From a checkpoint of a small transformer trained on Wikipedia.
Size: 12 layers, width 160, MLP 640 quick GELU, vocabulary 2048, 4.36M parameters.
Architecture: LayerNorm before each block, biases, untied embeddings.
Each number is 500 + 50 x the weight over its row's rms, rounded and kept within 0 to 999. Layers, rows and columns count from 0. Numbers have three digits each. The size before them is the row's rms in percent of the matrix's.

# layer 6 attention output (transposed), 160x160, rms 0.095, rows 72-95, columns 0-159
060:461459441550501410536513487525550508567476535543482554464547569524455497475537527511577459483600586406463564429514371528455523499525419404581569525421471471541470500511498502495511487439531493460371469509480426510586555433495473517476479486522496492487491535565521443508487297558484481541483485486463536467661507528493487514492508484509499539598566494448487465443450510465443560544473595392486442433580537520437443517518540553447523569511454451522519578553493533469519496527483527
059:535429474534637461539489540444510560582463469395505457474484494493467507522502409553480519458471520557392577544515409501551501452494431526523422515522476547571521351439522460392549447518551533522529537546554475559532493462487437548500503479499519513467485512478522521510461658533447575531562388476517475539480504544477524458502544479531395610421480618440512431432536533504434459408475560437526494503476595537508469552526491551478530531505499481479502478459441434496532419495479568
056:503557585426465512557457498482568494476503444530455467490546540545403477507527472438463531533537521475512528592524520535494497597492530463512516486590502528551483553403565526486534502527415461424545386430462502509442411456502427502458560560532540460506508548533613469513510632496384488486518486465463459510349461514470531463418445516491482483566522558458498483509455444392541571407553432548494451487512415426518553471572496505479543554479571551537452491576524552587419532434511520
053:524504433519483483495470586554493452481506586599416548516458467534458470570418593495412471537482533566497477504510519464516518591613524533551543483475523519472421507485445606425390444484460498465385411460517456541493509492500525522406526516634532466496480561542548453526515519449460428520542479484507579477552504405546437490457437547427545462498551467541534474459493477435557622535474390446535497468534548513466427529482542534465544526550504556456507422515562521602420466457542523
055:576602532489493540555551503537458535429537483450432498510517536498403437554467464471599405646529464450465416542558523520606478514462490456474488532516503477486560630496510563565422471484452485441476481470494490536511594550504532499417525491524473519474426511528520416558523430435460464492510593482413498577523460489410479539470494423433590517574593484449519500526462479406510591546515413543480522509498568551502458496588473558482505500438491540443507420480568527563462476510456421
055:502485465562562509352490532503463486499490521465520495560492487525612493515470503535448572539372418663422514582523524478456477424599547581466549446506490544456473554496411434476404428550514498574519596489527529572495539523502517497509464504471551471506518520394421500486510403438599491474462502506529522439533505549501457524535512554511492452471403481566505485448545519544571445513556480535509560496440550551493521504387412496479528381539491516525495516504499463571497470509614467
052:431484502443573474548493498475504447466456481505414475463504549527407456474519501563468506535474600485488518603507638484521527469545541475539466456547532481595490379444475456446548493505542542512540516490490448514476560432501496387462621457572540376400551490528536501494514693460429506545566487451545475446465522438494451472472463457454483557577470589579545414457492491429555502476437436513433526498472593532500493554522532549485471530537503543452518496480523500549443449485482565
062:510515542507488577541549467443501587493582536482555543420512421490481517507436453486497447567508396509574485421571424458477492505341524511477478578551445472416473509508432534557550472551454469457488530512467502488526413558544472544516448516491565536529497542473398531555523431499535500480483513509503522497440530569499550473438507555528496334462588479493485616454546649580462544560505527543572487421525425496520491522505585385516417506437461488461507455436490530468510490532466529
057:452565501509471548526458344542547535531600438460523462512516459560464538430494464455609552533499461439623470434422555543482548481373548451491563556494461498528599409458505597597535565433525499495595408512459469463541512552499552452478540572464400451588488491490485525504484466581479446489417558545493484536534398483504503555434434518553505550493484489480466469547516576514511545424503519482515471476488394529469496475497512477563493568444524436554467482445542512462566498529439510
056:525509484494528411492570561464516526388512504533456428368467487419537510507583598593513493418568550434466399476452526492550521531537478458595546568479491438403512511514574491508524486502531526459488517554550603424402493556527532458582532563501433505512474458613549444455485545500461572508538578557429506568510548432534471515507517456509442537537539469482502326518506410379512464473452538518451555522491473460523532512538520508539448496538486456453541492482455424475481443456486523
051:489479465469554491558484496534535520526485481511430475535520550464497549469538619411519415481557527512516550536449420467500514553458490527462412495454476406534562541525554535440534520354529544463445428518542466482566537410409511491479492479520498550462535437553628515444451416539463482544516503482461471550478476436553426517565457442509546529478539565527458597575383395472501533563455469476485467630482601479537501493578449552487469529509406516554563501568583483444525513540486430
058:537448459450490427546569492525520545403463504547555498437460485450511530428606631563526494414589520512537502449482421562503558495490486463552531515411406469456539540483536518516570542502510593372430485512531468479413468509542437460541559523466472495521480491569539489437428488584452477523457430545363497479558541473551500458555560487501507500490565539487507500514456390400569580493481531443435506538610517442503496546595515524453481538526444466524542501483518453399516528518411525
054:507493389426480488549509556461530513465511481520429439396491503460463517465564586531542459421517592500564494434485443439507534573463450477552456594473513474508507476523556511506549514462498537431416494521525576466470393519524476469573487557511488548464478484569604544479479520579423596523569591462454475548388512412572528517524502430522434493486528528520463521495487440444493502562436466479554529550534527370610511502570535544563419579552441469555519508519438437379547502488469495
059:481459515401471513569489469503446477511487496562485509461475475479470560506558556568538523446537561466484520412438566525472520486518477458529564439505542468528547396514526580456530627473595481523501460495496457440458489536465587479487533508499427516517489417592606506469418515528378517580464492524521488509537517391569524457527504421557547562480472474511522423660384418525489475484485539461509457570476470406464466501613463476550474569492500455562420533475544421493481599487519544
049:431491542434628399502488492488471484409518484505468460462449458426462470497504541483474488475554539488538458479476547470559504479488477501504509526471528394446567420497467526589484535505608585506478499546568467506515561557464622463530597567550477415512551505549434466572468573496478450535537582544498533569574542418465450498458493549535546506441515483489518440514467441452526516555415493521422531495508520517557477644453542417501375540473535477381535493418580435509449472499422511
055:521515446542427500495566530440575511515525540452407380522425467508679583447496481521557509393519493490580506543465628421489472533497559559479530495521468454471557485622495559440556479494526572489530495480532525411449560474415550477449516551538522534506583496522505541550544429483493551528522591538536491475512466453463510543536476583594462469524460374440484429474508560533528462512475527475512419501493434419550468460419519456568550505503475509448442540448434486446464454458476453
056:537511463460382560532475550518424448471450536505432510535515484531410491576505498500513533572440499595455397490417511496618495421490520491463457445509512603512515567570517495525460505519460464565508457457505590540463522461487460471521542495463437557458457462531564549514433644432492541496498505506444411502435464469536558398483462388468575540524401530516540482529514404399562425415541445517541531529541535474500513435596519574559546542559466552527472459512572541500548544539513500
060:478528463495487523462556532475553454443540434540519507434511439481530464482469510511459502618455472564572340548520535446504463579567540448499479526555445545530473491433503479496502502580496494492515503509416590491443473556611509495493467455497646416485502493467521516531527644469506496502481591449474493444302435446526470526485529479501466500439505600528439521506536528448529528511482447596479582471441540508545588458507480431489367453500476515556510474520470529493544512553572510
051:474557464383429591525478480504553502592529417487455489534513477511423578514543447460505539442533561412569519361494450541419542428313478531512485491531532548524534480525513505547602507475464485490560478572418542426530495498497532538570559486456426616510476495509512570454473602550504475534482469493529459544465477475488598422551507513514450539432477537436459509473534473533441465454535518444560480449574465447551530484583597472549493561493464539518402454476493481427536535501483523
058:548547566509536568523502455510406571535506506475491533538595553504426480645455430416475409542495482506411560577582570478510498464499505582415472382608518494481491531470482517524471418466471463518506502504483477504577540532481519517504512486550477467432429483482478446459494541407490419519542479466562496561479500496404445488530491450433521568515539522567552531492502432499472402468561422522503534511423538565505531500551463519445554404518556609478434459503563479648402517473501514
060:447534517576463450420507530486461388541498618545546564561493517526580497435460496514443506457485512496438552449487410614430518493598486508500599447521456544512438509520482447462413546509544451511449469442431467539508521490511484605514462448485539512560554558469440488452507419501533540544408412515516535425542522525441470486550583606549490487512521412534514510469469524543455468454529634459446374470554455559449502424506500489503562455479545482554507540601466597521489537475565477
056:479475453398434543544436480589524440481489449489447485518483543510415497497484552410512513458568567440581455400397449480540561531409444501527465547448518516584527483546608564545521566430458489522536414453512485475555498482475584458472537555468390555525483496546586482545467526562426488515483511534444516650500394402566519508436467427506525531512524466477511468585542517443517568481443496472518478601518444464519455478557530534512511621500550421484513528487494494427555552482466497
056:462493539505518569567527503463520512551582527497580534497482493438492536451565548495482435538527500460515514452506496586397503521453486441456545452559491408543480498452474564494549627550511501484496480559404528435444485522545502540550480422532500528541530496539491550430444625475410449498435456454462429470428506427514462480609545496479542494422548485477499586524396412520467576494525546521450448514526507477469540504704530406529498389420457500510492398530508544497483544495501541
054:579430430504505530548585537497542578536471493483465493495526498520469553489552589569604435521520501548475589502522472450467506485439486446516522490455531423488484615531480480493498511469476540517395551552519526460497527439494438498488407471475484546435476440509612554477457304535458530478528476464494448399560524491599541525570465406513513472503514545420441575474471430487496519591513490461524501547462593434517427501592469548492503552514330515522509522488504470449529525570448515
# layer 6 attention value, 160x160, rms 0.0821, rows 73-95, columns 0-159
061:471490493485484495558441513509532463537453481442403403482484483496466477402496588538460510505458426497524433501509489486578536507528454522493379534467443502470528498534476469470590454538495512505499420464552480550475417472427500584530547490487509484475498487511495468519471467448504411477320528525474519566506512455510499482485523432514526539568563577524623631541525432575537488606475500364426498460540551463464526575376579552486522563550428447548552498504503574501412543524462448
060:596429495483480439523475527551570556501441460543358510507429512508541489465342460516519519535500406483502514617605520520490464582527426565578505535483523538464560514533512449466494524637360503461438528506536465589482485400542489418492528503494494459450403537485506446512484465570486590494451521502476468480513528508501517472511518522485449511490584465521565479529539632468456469468449520482483514559484456474539508534487507638502438448432494559526457544476454544451560566428474539
059:480474527463499551494528522501508539616469565488438619503434488476505465502521431493550505508433479497402491551558394613365430457476515563521571458530498646428563515505509453535517520533457541458529591438477473561451589452642519413502487492519477470595529463469572507491564522468571590515475493568520450581481497468465521491508507403454489466481501509455504439498505610466492390527494494546552517541415426511439499534492480501528545469589495519470426506481486466513544558539443532
058:555501533542493519541468514554467563437456548502537454534476524478476451565541366428558571368520504541450514517496442580456504549567472634408525652562556481459497495489576610410430456582428453535393552512544519484546508439536467455575604491417527431539455493495451500495544521530517580560458515541499497493493514546518469591496480408479471509495423484526552470475487456482459479527512373537498506474439476497485541487514520485478434467472562586482423488467462495525571539502542505
058:449625509580503491473525546500522531466500566419523534411556483451476496532533439499542461552568547508481426348566478481470445428573594373501554432500493520481433508457454488494550548381447547556538516526487416407544572512653538536512438447534486606576545477525528484545514532448544459465504495503469521570496493398572493469505531466552488582428478518490402473482500489559548502492518511512499519453557515450449484534444575577521521446499456453493527515442556435534510499548562471
057:562347595541516491489487594480557554619483435504454525510413459448545469550465535553505575470528393513466469449583447516519486522465475567411468471468502544466586510612495499459582487563441437467457461436548465533467512441455517562501468550512479463510372473453466422463502500512461515492417535532514478558498570454429532508446555464639521566467547517511468475590490603522559441582514453498560443492467484449497482464392496577455513499483478478499475489545502477462532561537440487
066:480587472449522538516538487628542525480436501526625486518559575555417527481527542386566483400454538553530488478490508515488462493473580422531419510444483451581481474466521496525430576482597470515518469522515496494508424503492475547456549445500505526400580564435554527473416518528488479474509477498516512493459410562484467512488501597392457357559454554446495472461560441398461466433489497479517574555559584586516574466625506572552455519538527528522534497445494516527475499532495527
061:486462504480447433480483521468553507469500479580555487559479474558549521524450466459519583402452497452642548483377496484471578507466535460497518556447546413501485506511502390504482473423416468478448457519468544539515457443512502544527544535514511460512523501493585491481475504582481372474661487441544511478467544622471448587528489580531463498591496437494450534465468541538474555499490517480469530578519502500583492528615532523448481502400571468448464548580410498558440417482473572
061:505517498510502590376459479514525388484527409517469529491570549425501469404478521613425428523477516503476580570485399468452434538535515531444486521484467427555530528439504533527540443565474474435512585479509506495515524514377488448482494573448542454515477542517449496462591499510468632533502592483570500488516513462431554532463477448575534452474490486491582451486516469408552519589583437497598507483478383483469467557513461526485517597502453483526515490533420516588598440490554506
057:561454522483506496569506460430426360504531476484499545501492511533418492632523486501418508394582532415551489474505544487436495456486443676513531480586551601454455517524519478499502461566467513518512513536482589476500610590417513527485516500469533433464405530551467536510544505525501459508446498485443483502500543488517521476475549459508491511449503463506514504377471505432424438506479480539475379444504472525456532590525406359441546580472578493436489462569493467488548513502511544
061:518480489414504482469519508446470406577557454562476549509549520478435489475476556494385413503473536523412622558424451461509476517437498599501541429521504535547473514489520473570543511532499462454577518516418494511489528490356478611482418526523501466483434502518463582516624506529435516571547523536477519485496481503479499466543488434507439410390502420493648534472474443471497439504525437489501487529464457616534498546557477475517455539534534506571461499608399478534546479445551544
059:546471503516551524461468496483561329461490347491516556517466559499495491375510536536404486543488518520487536560500492493446475568461490579538460490507539514563533491452573500541505514599535491462505509497512584499426536615344462525515511552482536448464547516519480534487521506565483575488415520581495492483515474531452605503468445446473526379477513464396593502489494439393525450564530538470536458577478432577486464527568468444424544578448501482477515492542435530504506419515494512
064:535448497430486496434490516415452421488548529557440527607500515535542494492500559502385508458558491445537517575455539541470515501525481501528537494575486489550527484481485421572540466527555560483481428509460595513422531470414519503455473444514544524521426472504522502489549481571446458537537459445561486519497640527437475504469470561472538560483530446522471546503565574496518450580555567521463415485417330542491478557449440429450523572374543484546525532638410461461505528433520516
057:457409484539477539442581525436495405578478574495600557501618525489532485554525471589522519420557496484555532458486424517486398533466528508326501551548442487598481500527454466528585509515490433506445494453457606496503524495465463553419486482469508460550513492468457458477536530434491444526566504490511507540498469489422485522466519410576456526455480515509523460430540530447487457522549492525603453546450477536490528410583442557440468560486416426448480470506383490549561569594494514
060:437443531519467516446574480522395457514530429480607486527511519519497546514485436458435502558459537451563465568471472510411514477485549499550442531451443608560463538501496458452462585436510495450429574555471416475521550524607472482432478582467534492452447477487503506480536475532624453435502464478473458505537531494485545540460487468418642530516476464555429454448488531497498520396549486510581601517471429457514513542569512464432545515452496427476554510616592478545491441635494548
061:523513498594504472532456477385529495588595526526478462544402519538585507458515445472597521571495465561464502558531506562386488526617497565475563502513527534515526455525588591546568434480440468470517531556500556501519499496475527540603498489450468427498391526506468443508470508624483620560449476484442547535488423486541549505483459527477526534417467470452513442588473527507496518601519475474494446483459462559375492532401523452525475450421537528487480502482448542438501439394529473
067:573592532529538475417491526563605515534486456507460544498420502464608525469494467527648552429444476582480525401544494531531466511405581461469500491479477494527487504464469620408486490521478475509486476524549495517505512484596509448495468551531472492485415516547473443537473485488431634484399466498520466485512447536481548454448541511567536448493538499449514460511494428438564417570474493390574476536513499540483562520569457696522505540414532444510520491461455436501506426497513494
051:554429502573460483556424446498482495586532517541577510500442504576566446380515535431452480541450502547576525514489563501476507528525426520510471469460513404554462510519453413529510496502584469457506439463532598563450396552361463532495534501517492435378580547516481528530386483586479441488476428438435554493506478586529485505507435560410479485570534465464508493525455512514477525527454555446435502501478530452527527504569486517508567439463602587452543518650498519485483435491482494
059:565516494578484470574507496503479560518470553412520505533486515475449419577558469487499509482572470457498376405628539594461472506543435528447464546522529503398503466478581521471538374554526484569515520469549501464520479422547503492545564371450492497527447487480477406495458486467492482544415490483494519535506577455486439527477516511474491614487557565541497513500528539517522558529429511516452516394526495428508527474416495507504541437511537602463477461479487472437627626517425390
062:383516490435491487418523480462440507477509574520469500486527476440508518493479588479533455552513494492476568508498511566549534467512470442598613435504419532497563493537417549500401478518546543492495554543484435477515493453554473449443415554515487657552551502493581537533518467434577469544575498504562516522513499461544428394575536534481558453540506532580488565539482533576476561425484581524422553446529508458514437439510498405553485413582528496518474544470625471516432412426528481
058:491466489501498500497519409426499451480561486532536518534461517566567508483501412534532572482522444498511518613424461457457499525493478670490515518528588405491519507517472464524530467551398493515495461476504542590470489620423506474545584616513527419514533509490448536455519520598483528476649494472538509444479516561479530565525407489468550466586543422479519533427489538477453525546519548497435430550448402544520488536539468393487503481404496454525447505560420508474455472457394535
058:547382554458496418471480525531472436471472549574461503429522473583484489483527622498484489454436503471515503460514608593556515525454511521484524470515415532559533447454470497492446414552606493463544445581500561493502518484487433523419413522503447533426426567526431562505505487491452472525427482437557520517506559554495440482503539551440510471448518485497564473482495495457455384542427507509460444390451502558532547479590473606514596587585619535575512507541487477555499536431562500
058:568519560445540515563489506447423488433478386513481549498497522571461489532569495388402443454494571502410496514462525426439555489520501528509449472581543548493459495423596502515526543471566512472533440524502594413464571598444468550550476463460483506426477473483486580512568516503520482489302599551455487510504534498522565509465498448453458537408366442473521527457483443505480432530484491582481513477473492504451516617513442454477522528538559555520463471543507489548451470515583444
# layer 6 attention query, 160x160, rms 0.0528, rows 96-116, columns 0-159
081:496461545534423497502480472535516494431511533445590504413516418634481560547582559484474553606531478490443435518494455508492570530560501545431410476622491489484418594390570487482490558559443529482428484437480469489502487506463512467544470490582511502441524495561442492538469421436473463539464499478547493518488478534488575557450517562527551533525450414518456558472511596431382589562493503515385501499559542431518494484516530485475444421612519564447553562503449527498504478428436515
094:480559567407443456418580480527508508447528446479500547455532453527405466553497562504449489474528481442483431501500555493386437494492459501433466509553538465508502487485498454492448462554368471413427457549509526437441470504495426589523500495449440512534508559621543528444477488486459437523449517503615628476549495514567528545528549494538430431606487490499549592505454478423458477476508472511503559546491556499491473454523582430419605491533604616444492563438488564483513554505519517
160:468519583386475480451613446495579626480513427449581593505541451560438492539469583493505452454499503563460461492540504541455485466462462556469521512633502423476487421450485444525415474535428450449463504538538515428394446501521480528521520556477408534572529553552489513473430438505475501412458479529589654510549526437500571494521556538466417468537525464491515485457513521474453502433515460506473512483492525485543566473509557444458558533539548627503452581477461524450527553471491566
085:481494411474465485499446437498469433495496504528497510518486514581480567544493474520477598518439482447473554432507542556413549439614463511498509489485515526415586501426435545465509447576491462461522505508554585495484592456581472547487472671510522550395477552596557492375548456483501455478431438419548538475559550474470496479489566429460428483499575579530451525544528415544409459561415571538556511480523525392475545530483556487484442525498449525488527437435534450502508555499538485
087:476458589468453542517498516490420424507551538577426579471543469472411471477487508598491546542566518619423440409551557502463662450516480501528506538550534513526551463561467498435517466462488496472505492561467505457577506508446588456532512412501585520526491504483471484466467478471495531536526487482448541413495441489345456561440476474544470526565503570502577590556503514416472484490499455585508482503552529507510352476542510454471507439479497512473574518472450528371477548479429575
111:500557527414509514471572442506519538455545496505581563482464555586476485495515592453535476462466485537465459454496477512461448519450421489462498505574506424504553469556512500537454482548390427405503423485543524499435404524513526500554566487400508554533474580584474528571435496464544551448405546548579560506480504620512498460475545540515461475497513525492500566537529579474365571401478477482444473485540527477513530464492474492491531483563562605498431576525458556368537510403391534
091:489463394577558505519482572475487447548488551549473383511466514416521599469554483464457484566489457436513455506440504473556551527446544441583511535464435570457518570595562491451550508436517520545533575573469493561617443598524498458466513486505574468502443461448470492620605563512551531515514574522435432505413464584516461505503410536560544523412485560452479493514531538552521566513455496457476467534547485517482444542527510571559422478434451360490505441489508493500481424460474488
092:487600544423530510437556421505495508529475482421534489568445430471585535474629471573523512503499445629550521521443463553475491529409507396539477469502414457373506473496550503469467490497412456466519483498550496464414439475593516518566456479408492471556504543550424557528411563577570499370474503525535503542489478490521520565585506544538548499498493492419532437544518540532519573451536484531517475508491505521444436377535557421492479583462516408491437485490505541428499480502472557
090:488439421526625572426552573474493507483558486491454473457523512419468432482478517521507488495457452433485464543583572461573534497436517509436529494522493579548556471428504460469422553514544512481461522442502546541527552584512467517550448460519571493409455521480507487449399492535456478652625498517408482416561504526495526560432488610433483478477453503494446467508453500382505388563500534515480459574501497492538529485409433515549379539509454547555590524425474525465470474507536514
088:465587642559546513550384574504566452542521558480390540486439496518522451553460430484456499498500477547488476438443515530475634532458528475485460475507525548429475533501491479517530467473479513442533505514607477583561549501474545504491490579458549509589439394529497481435546453497466508413522441564493463535540458530475486567487521474566511557401499482538405461575487575459452516571434579537504455555556465454399500550460453474470483568530554456453416520520579544534521439505441609
090:534504494531485508488551513448612452544501493542462443583535526512494516529548528510571494570508512488529425552464521513431475477449512580515496541557444544493503553490518492564486469594469556491516512470484451579483533505475563506462523471501511520457473459427396594429497539476557487360470466522479449519509497574479588396477422513524438554611483436456498514504499540446511463354512485514468537587578425526431556431600576450453507547445463623570407439504518426548449465460426553
094:489466512526453479544458566473589499548612549544460466512442493607570464410524531505504487553472555536454519479428484495404587481572553415475490530454537531526563513438499495564524474419484399398510450458517480496419555500532547449511471495419484537479550458666569463535549432528532480423503450420526562588509513518458440398475534429468521477512548462534484519520493520571474551572485544546527511537403522423446589561548481520430549436443439526483448543574484484554560540507524497
086:473474457520542496481575572500482462457567514539456481483490521471476553535498491508453509489444619452454574521444456466501432449538477538498576473475359469532483430543524485433597504451598481573556445508529502535464575501477474496497504443476483425476509527571553634520504451463505461458496446443540523475549561510482476399546495580478470475451517487470473559443560415523475600553548518488431455630436475635446474621472460430541445497560526540515511463503516496659485489514479453
094:480600493403465479587605477434544468583466515477518499521556453582552606547539554530486477495500520582469461475552416518449418512493469482531508464497501458429547524520512493531427512567425478464478540465430465419541414493620470544520509449434479604559525460417560474479395534449593543409461533489532482467463490478407544554533516608511451536414470480489468469512485443533505502497513529560492479460607465454438491448610453464550557523509491498503379509457524542529454461425526534
086:444558454441539436483552452456508411478466523489471489471597516647449501562469463499397477566504567352559463543490566444452468453435484540405376489590525533434478541504516518521480515499576653502468490492524513401513556430572502468403517449458494494508524449489606489477471532457539597448489475457512476468430560492464557497458509499505481508541572468488537506537477493531444530384537582536550431514557542552529528469590531476543581510494493437495470451477458455511523532484463522
092:527509393522554493453489491458499577501538548527590526472549518397474480460511422478505462458487499552523415538510494566536356512564409500546516564382506635515499492429539444507472544576469423471536431475538470500440502434461545530504508538555514578544523546507512527407485484584433576529520505580385520481524498548506503516479526597446484461453447448541513617456435566430475458596425565421547437512433537475554508473504535490541548502519461522530400529462571473513459496547516494
101:485456497501535585488406447461512575491521541424445504471468560583553507467557589513515495473540490526449443494522520437498605348492532563486435468543488478519549617582534473602438452478447448523581497535512545431549595438463592502531588448484498547529492425456538486430481452453579489553452454438433504487474473486444507479490448554515497563505585468545413532547505421477557433437474396534430503532458573557474545430498424518517504480521553507531392520499539531461547501493509427
093:498471350577495577596491402535572501492428438484480494485419525442486447524441416465562487483512459516568484536505490421543506442546526517498491461519469474382557409494479613501520526532500597514561547568559490541514527436509514397500506419542486457495497516475567576524442484528449424550522464458451442451495497515544422549479442582439564431547454546575485603467485491538495511527545423538509523623633539527538504412533527504496467482490485480522531458519444402459474535465530522
094:462597538432520602436503463505528485467486489448454439607573545473532534421573478478348475490489491539576491586473464513544484405491477574496528502576456460473442529550460479565562509473542558558515498375585532482622547498566554487454468470432493533605517497505512512523620467464589503471512545543517464539499502483479508545479462433526479578329462421428431517452521426526541487445535502504485474460546487509538509447486491392501498544479445447543552511541455528505556532522505540
087:491557424522563432472411428500533490506501513481399610536482445458501497482544556507513374542478525521540402596425454388488518450562467523498413541477512513525476579423413489574345454507547417502459501525559533488495539491396575522502520485517480556537554576469492484514502568565559491558542540596474542571408542473512524527564522452529543503517487482553524523481502497462542458406594516458493456562461481563541515555519576489529445509395580484541514496471504424545495474487522419
099:524545462439480565477619468461541380536430408468498525500513437550563541532481493510485434532537543440514438456521570386511528522467629507477419437585400471527520483496467529498478511497433552486473568496496495396524521594514528470549545443532529441508494435429499466583377578446527510521452425401433452476497511527487557550489499582556430541535521489470557395517474512486471437470463457525554452595546528507485557503496523547502501505460467540497539482463414398410596511479475523
# layer 6 attention key, 160x160, rms 0.0521, rows 96-115, columns 0-159
084:600529478544514496490594503469501511460485590527462456567446471445535606479498478487497495544529431557584465500456544494502509574512552583542462382452461419564585490465476426478528568507486479530447571550432473491503479490609438504538474591515530471511456487489506518476500535470533448401514465453534532433491428495567433592557469522479422452547462483473593596390417550483518534543562495474467461603486511440513415499568574388483553514458500444489367496438464544513486532483544502
114:534526504472557598576467468477570487512492507488472405449557493532425470480401476485428454486509585479491491506518545493515541469431457522522570494586546476430521417352512448511507461473504519459445492475553437477443492547534547495540422419513455589398531568600531502470501497461526566532505553498445547457536510500413578514461551385461462457472527388488474411432575559506467468369465512463503526516446459467546522515507570501564504542464532397412561594434440528513481473529504539
067:483475554415433500460418492541489558463496474508466505537402498509456453525397543453480491517497570439533499490509446467564517350463490500475497506554500441491549354483461514466545540500519448459500505538562544491495541492475665421518507499484455583452471549562579438514594378467475493448501484426443608482576530493451463461442555479490518499480553478571509545402475515558443544488471452463537588511482592523537512512421582432445459482428410489381477515457522523503510489475510540
086:475441453457512595451478468524467483460518407509475511510452508461482525587443508487505522485467521470548485397446470496493577391439526457560624538500631489479580502406487476542526487491575543559446469537502453523459419509436542540509497494507526473472534567488627500432486489543532429474592548517433555501501508555474478444483473397522552517454454507435529500370442508547485492600442473523513476507471456530653470605439488537470566523439476409501499514521476535520433467557498615
090:530504599452542573593498465561529578525531515492603460478475471473527518477512524481540487477493391472492499495486425532501532499538427508578530571473467576545490436506516500504462506588439523518468443466584502454488486431499495484500496529512496510509533506610474433548528505514608566475429423505534537601423532529551549292471538465535570506479507541545383481401453530567425541417505514509477453450517594515528587485445470489504410563487520454490449558562483472533457435404465489
085:523444534476574566497495510469553537478486534523474503459453525519438501442544509420458464465443556522400435487524471519403528463392489493511490563654482466453496391433558463507494469514501549406424556500538515460453530546507543528478431450410540548412479485554551526396457436491559499526506574487502583450568560511473551613495467355470458542575463451470490483454559495481460500477417518468515519528452468407593491471548547501517526482494517410390506477439528467536443453554564545
159:508509443524549418513582556497455479495478515495503544510492498450516550515569478525510524387490415484529521456466505477472495633534516492528477502422471531501429614648542506482463472475517514469611520498402484532518486492509372519468545516518582418602490399394448503558480576528474527530464540523522391574448505496572457496540455557561465504482492582500469487583448452503542542573525537520395423522563540533424520529533398535514468487549489537558437385534521479520543493443511458
083:504502432543423526563450472544472483531548559532445452530557454517545547504628524589581586534445437465521430581493511530477552560529546514480556521453481514524432571492531492424541553431562439546464454469495501520617516411459458530475524517476566480560541481465427565455485481530569473431573487573558440536427484463486619418549551612524482492471484517462528498526471554490558546467506463543476529504440486457508420501392422550536528574532449535553457499462479517516448535390472371
088:546493494548493463467512511513510539365515402553499565489488554420527450411502563492504448486512515444504406483509511523562590542568455440393487463610572625451537473490388544521488540550474464420434454459574515559552437456487521514556425433493570422559534566510499413496491399471466464548523536476549559466545509511506480561548460426565486588541480533526461444487494571458483546525516389491466526523545501471516475453522489534495483484460467575364562546481424509544494487505417542
092:479452445606523518505503464489569505602530512461436507492449587465503463464437436472559453544458573514552539467477585529476477562449465504532519510522535507520578539527553533471539459487431492570500510497631528542565534545494449488498409527447578439526646437532533518534523395535550442426552534544511500536480442396438578384472587490493533502466569503516476500475588583556540517505499581472519467488573417520473440502440479493514427533439526409513493572536516489566502498463380436
091:430505560564430527576583416488491445484550596570482486372495529601508564501478462544431489555552556498509503487571548561537451488544500539503500479498505562583538540482482533468457488441526511631475408433440544465504585481556488518494479448523483460512473477504516571566346555518513509518522486510560446494513454527572522536498494440497397515455430574469562457440553508427505442523548372389507500420443506484408467505517440494510487524551568507563498461497473452452459559578445450
094:457539396536503570426500557533434490500559494471558471489414592610587533449495557482546540516389524538482502534540462560411432451498462441466502505405444444538556543489493529514486475584573496505496487521509406565512479603510561480409425510407499529464511597500582487486505527511532459404568491506431490538435547478539431482521483470466511529481505532498477552444486496475528551534411572547548541575488404472535513585465482478404521470495550377535530474583517463571483448586491566
084:429425403472528438468538463554419530426456489503587490502486538531426582434529516505552529470525541386471502521524508491456465421437495448486526443517552454505439467510451516536609418484535538607570500453437517544589460383446441442481478442492571537429547551478558568605439524445460505530511477418440444543529528390549453575507541441536543519539472545473530570485522460520527559536388454525549534476515508421445496587491460491501565414547433522446465458492503451500490540489502571
090:427465473514513505541469511515559423600503535482442467489583477449498524564494541530469414457567492573479598543553505493497424479506548595517456591434485410563543454460505456528562513447597468491443486553461577430491497441558408503575535554498468463488591540464529537445570549459457546581535504536509499504498474422488478498571468470557327546384463458572624528454495529485506479513528490571497422513421570475527493487535444422587500530516483531525494515449412504453482477495433533
086:447396556545563496497492555455569405554422487504525585483525511504334533493536447530458572479515519540408557496515472498451527425404546543486474492596512504515573587544480457528537401425463568434406508475449538464471527441581575472583567483479537462485522533466524519472426519516530465471516491528529424465481457577480538553544509449466412490560490479522479502477516447525523558544543507560641550491509478499470409492538531456440488468476524495467382535474418531410527529565440567
093:514536411539440538416523421462359466534614580473511503456504560455608406574518542509462480490556508528520502494462577492557496405573527410468507474547513566474532485428447422564480655471449525430498512487470528417523536540535619564503456509474524481502523497519509461499487483440534460569453562493524453552481492514459388543400446588560488551526442460457484509504427544500483514553518491506438566522475482502612506457494573543523435512593514475469579449505536546453470529527499541
101:384520456463530522491494491435520501483532518568543457475510519484589480403527491490560563445494426600490566597439461498499530501492603523496481511454388473598484525560484479510444436552549455523590468517378586542483442560538497493568583451487513419552449500464562571490477524516562539558489465500506539514514510519433394494576433515518456580530515495575516492484543495486501458596462382473407460435487456480498418492583463472589438506565504483570558479494548497499433501573426437
093:514520520405461520454537510487578521418465565510539508496492581600567402442466438489517468507542485453579484505439493514437526458496555522500465505636555490584501461514556506396456526401497520551569492414474564486540465500477555431454565529500477511547411500447502544544513500522528441608542625461526492463559542543512446501441478442473457415530434471545516524582542538566442446571474482464498479454544523548523470436429486535420465436492475594446445448553416564540528508381468548
094:479462477475571573575428427565526512487531515485448547549594493432475495429566420409437564490459503555534378507575499504477502490528538565463523481521510545493542423537477463557569545468470517495567490458493568562559471471557468410608547505383559446560523470469548480449433393433499447443486427442513447480464471539498517479460562568441539460510501568565501537584560436543497547530497540463433481479587463458520462490504395379541458488536562571498559460410519472500525542494473560
090:476538537534459503448510405500365409531458540454475517418580441581559470484525532455615476527498433554473449573531471440469502484525494487396549534520469599438522595565497401459434486527480482535592449460406513483552468524497444498470551495431485556519469515475587412515494524435535593507471529521548522503563514462508442558532520512508522502567517459582391489584463439484527410544562490528480497474518482537525485473513472485513440532560575540473529524445593464423500585509496354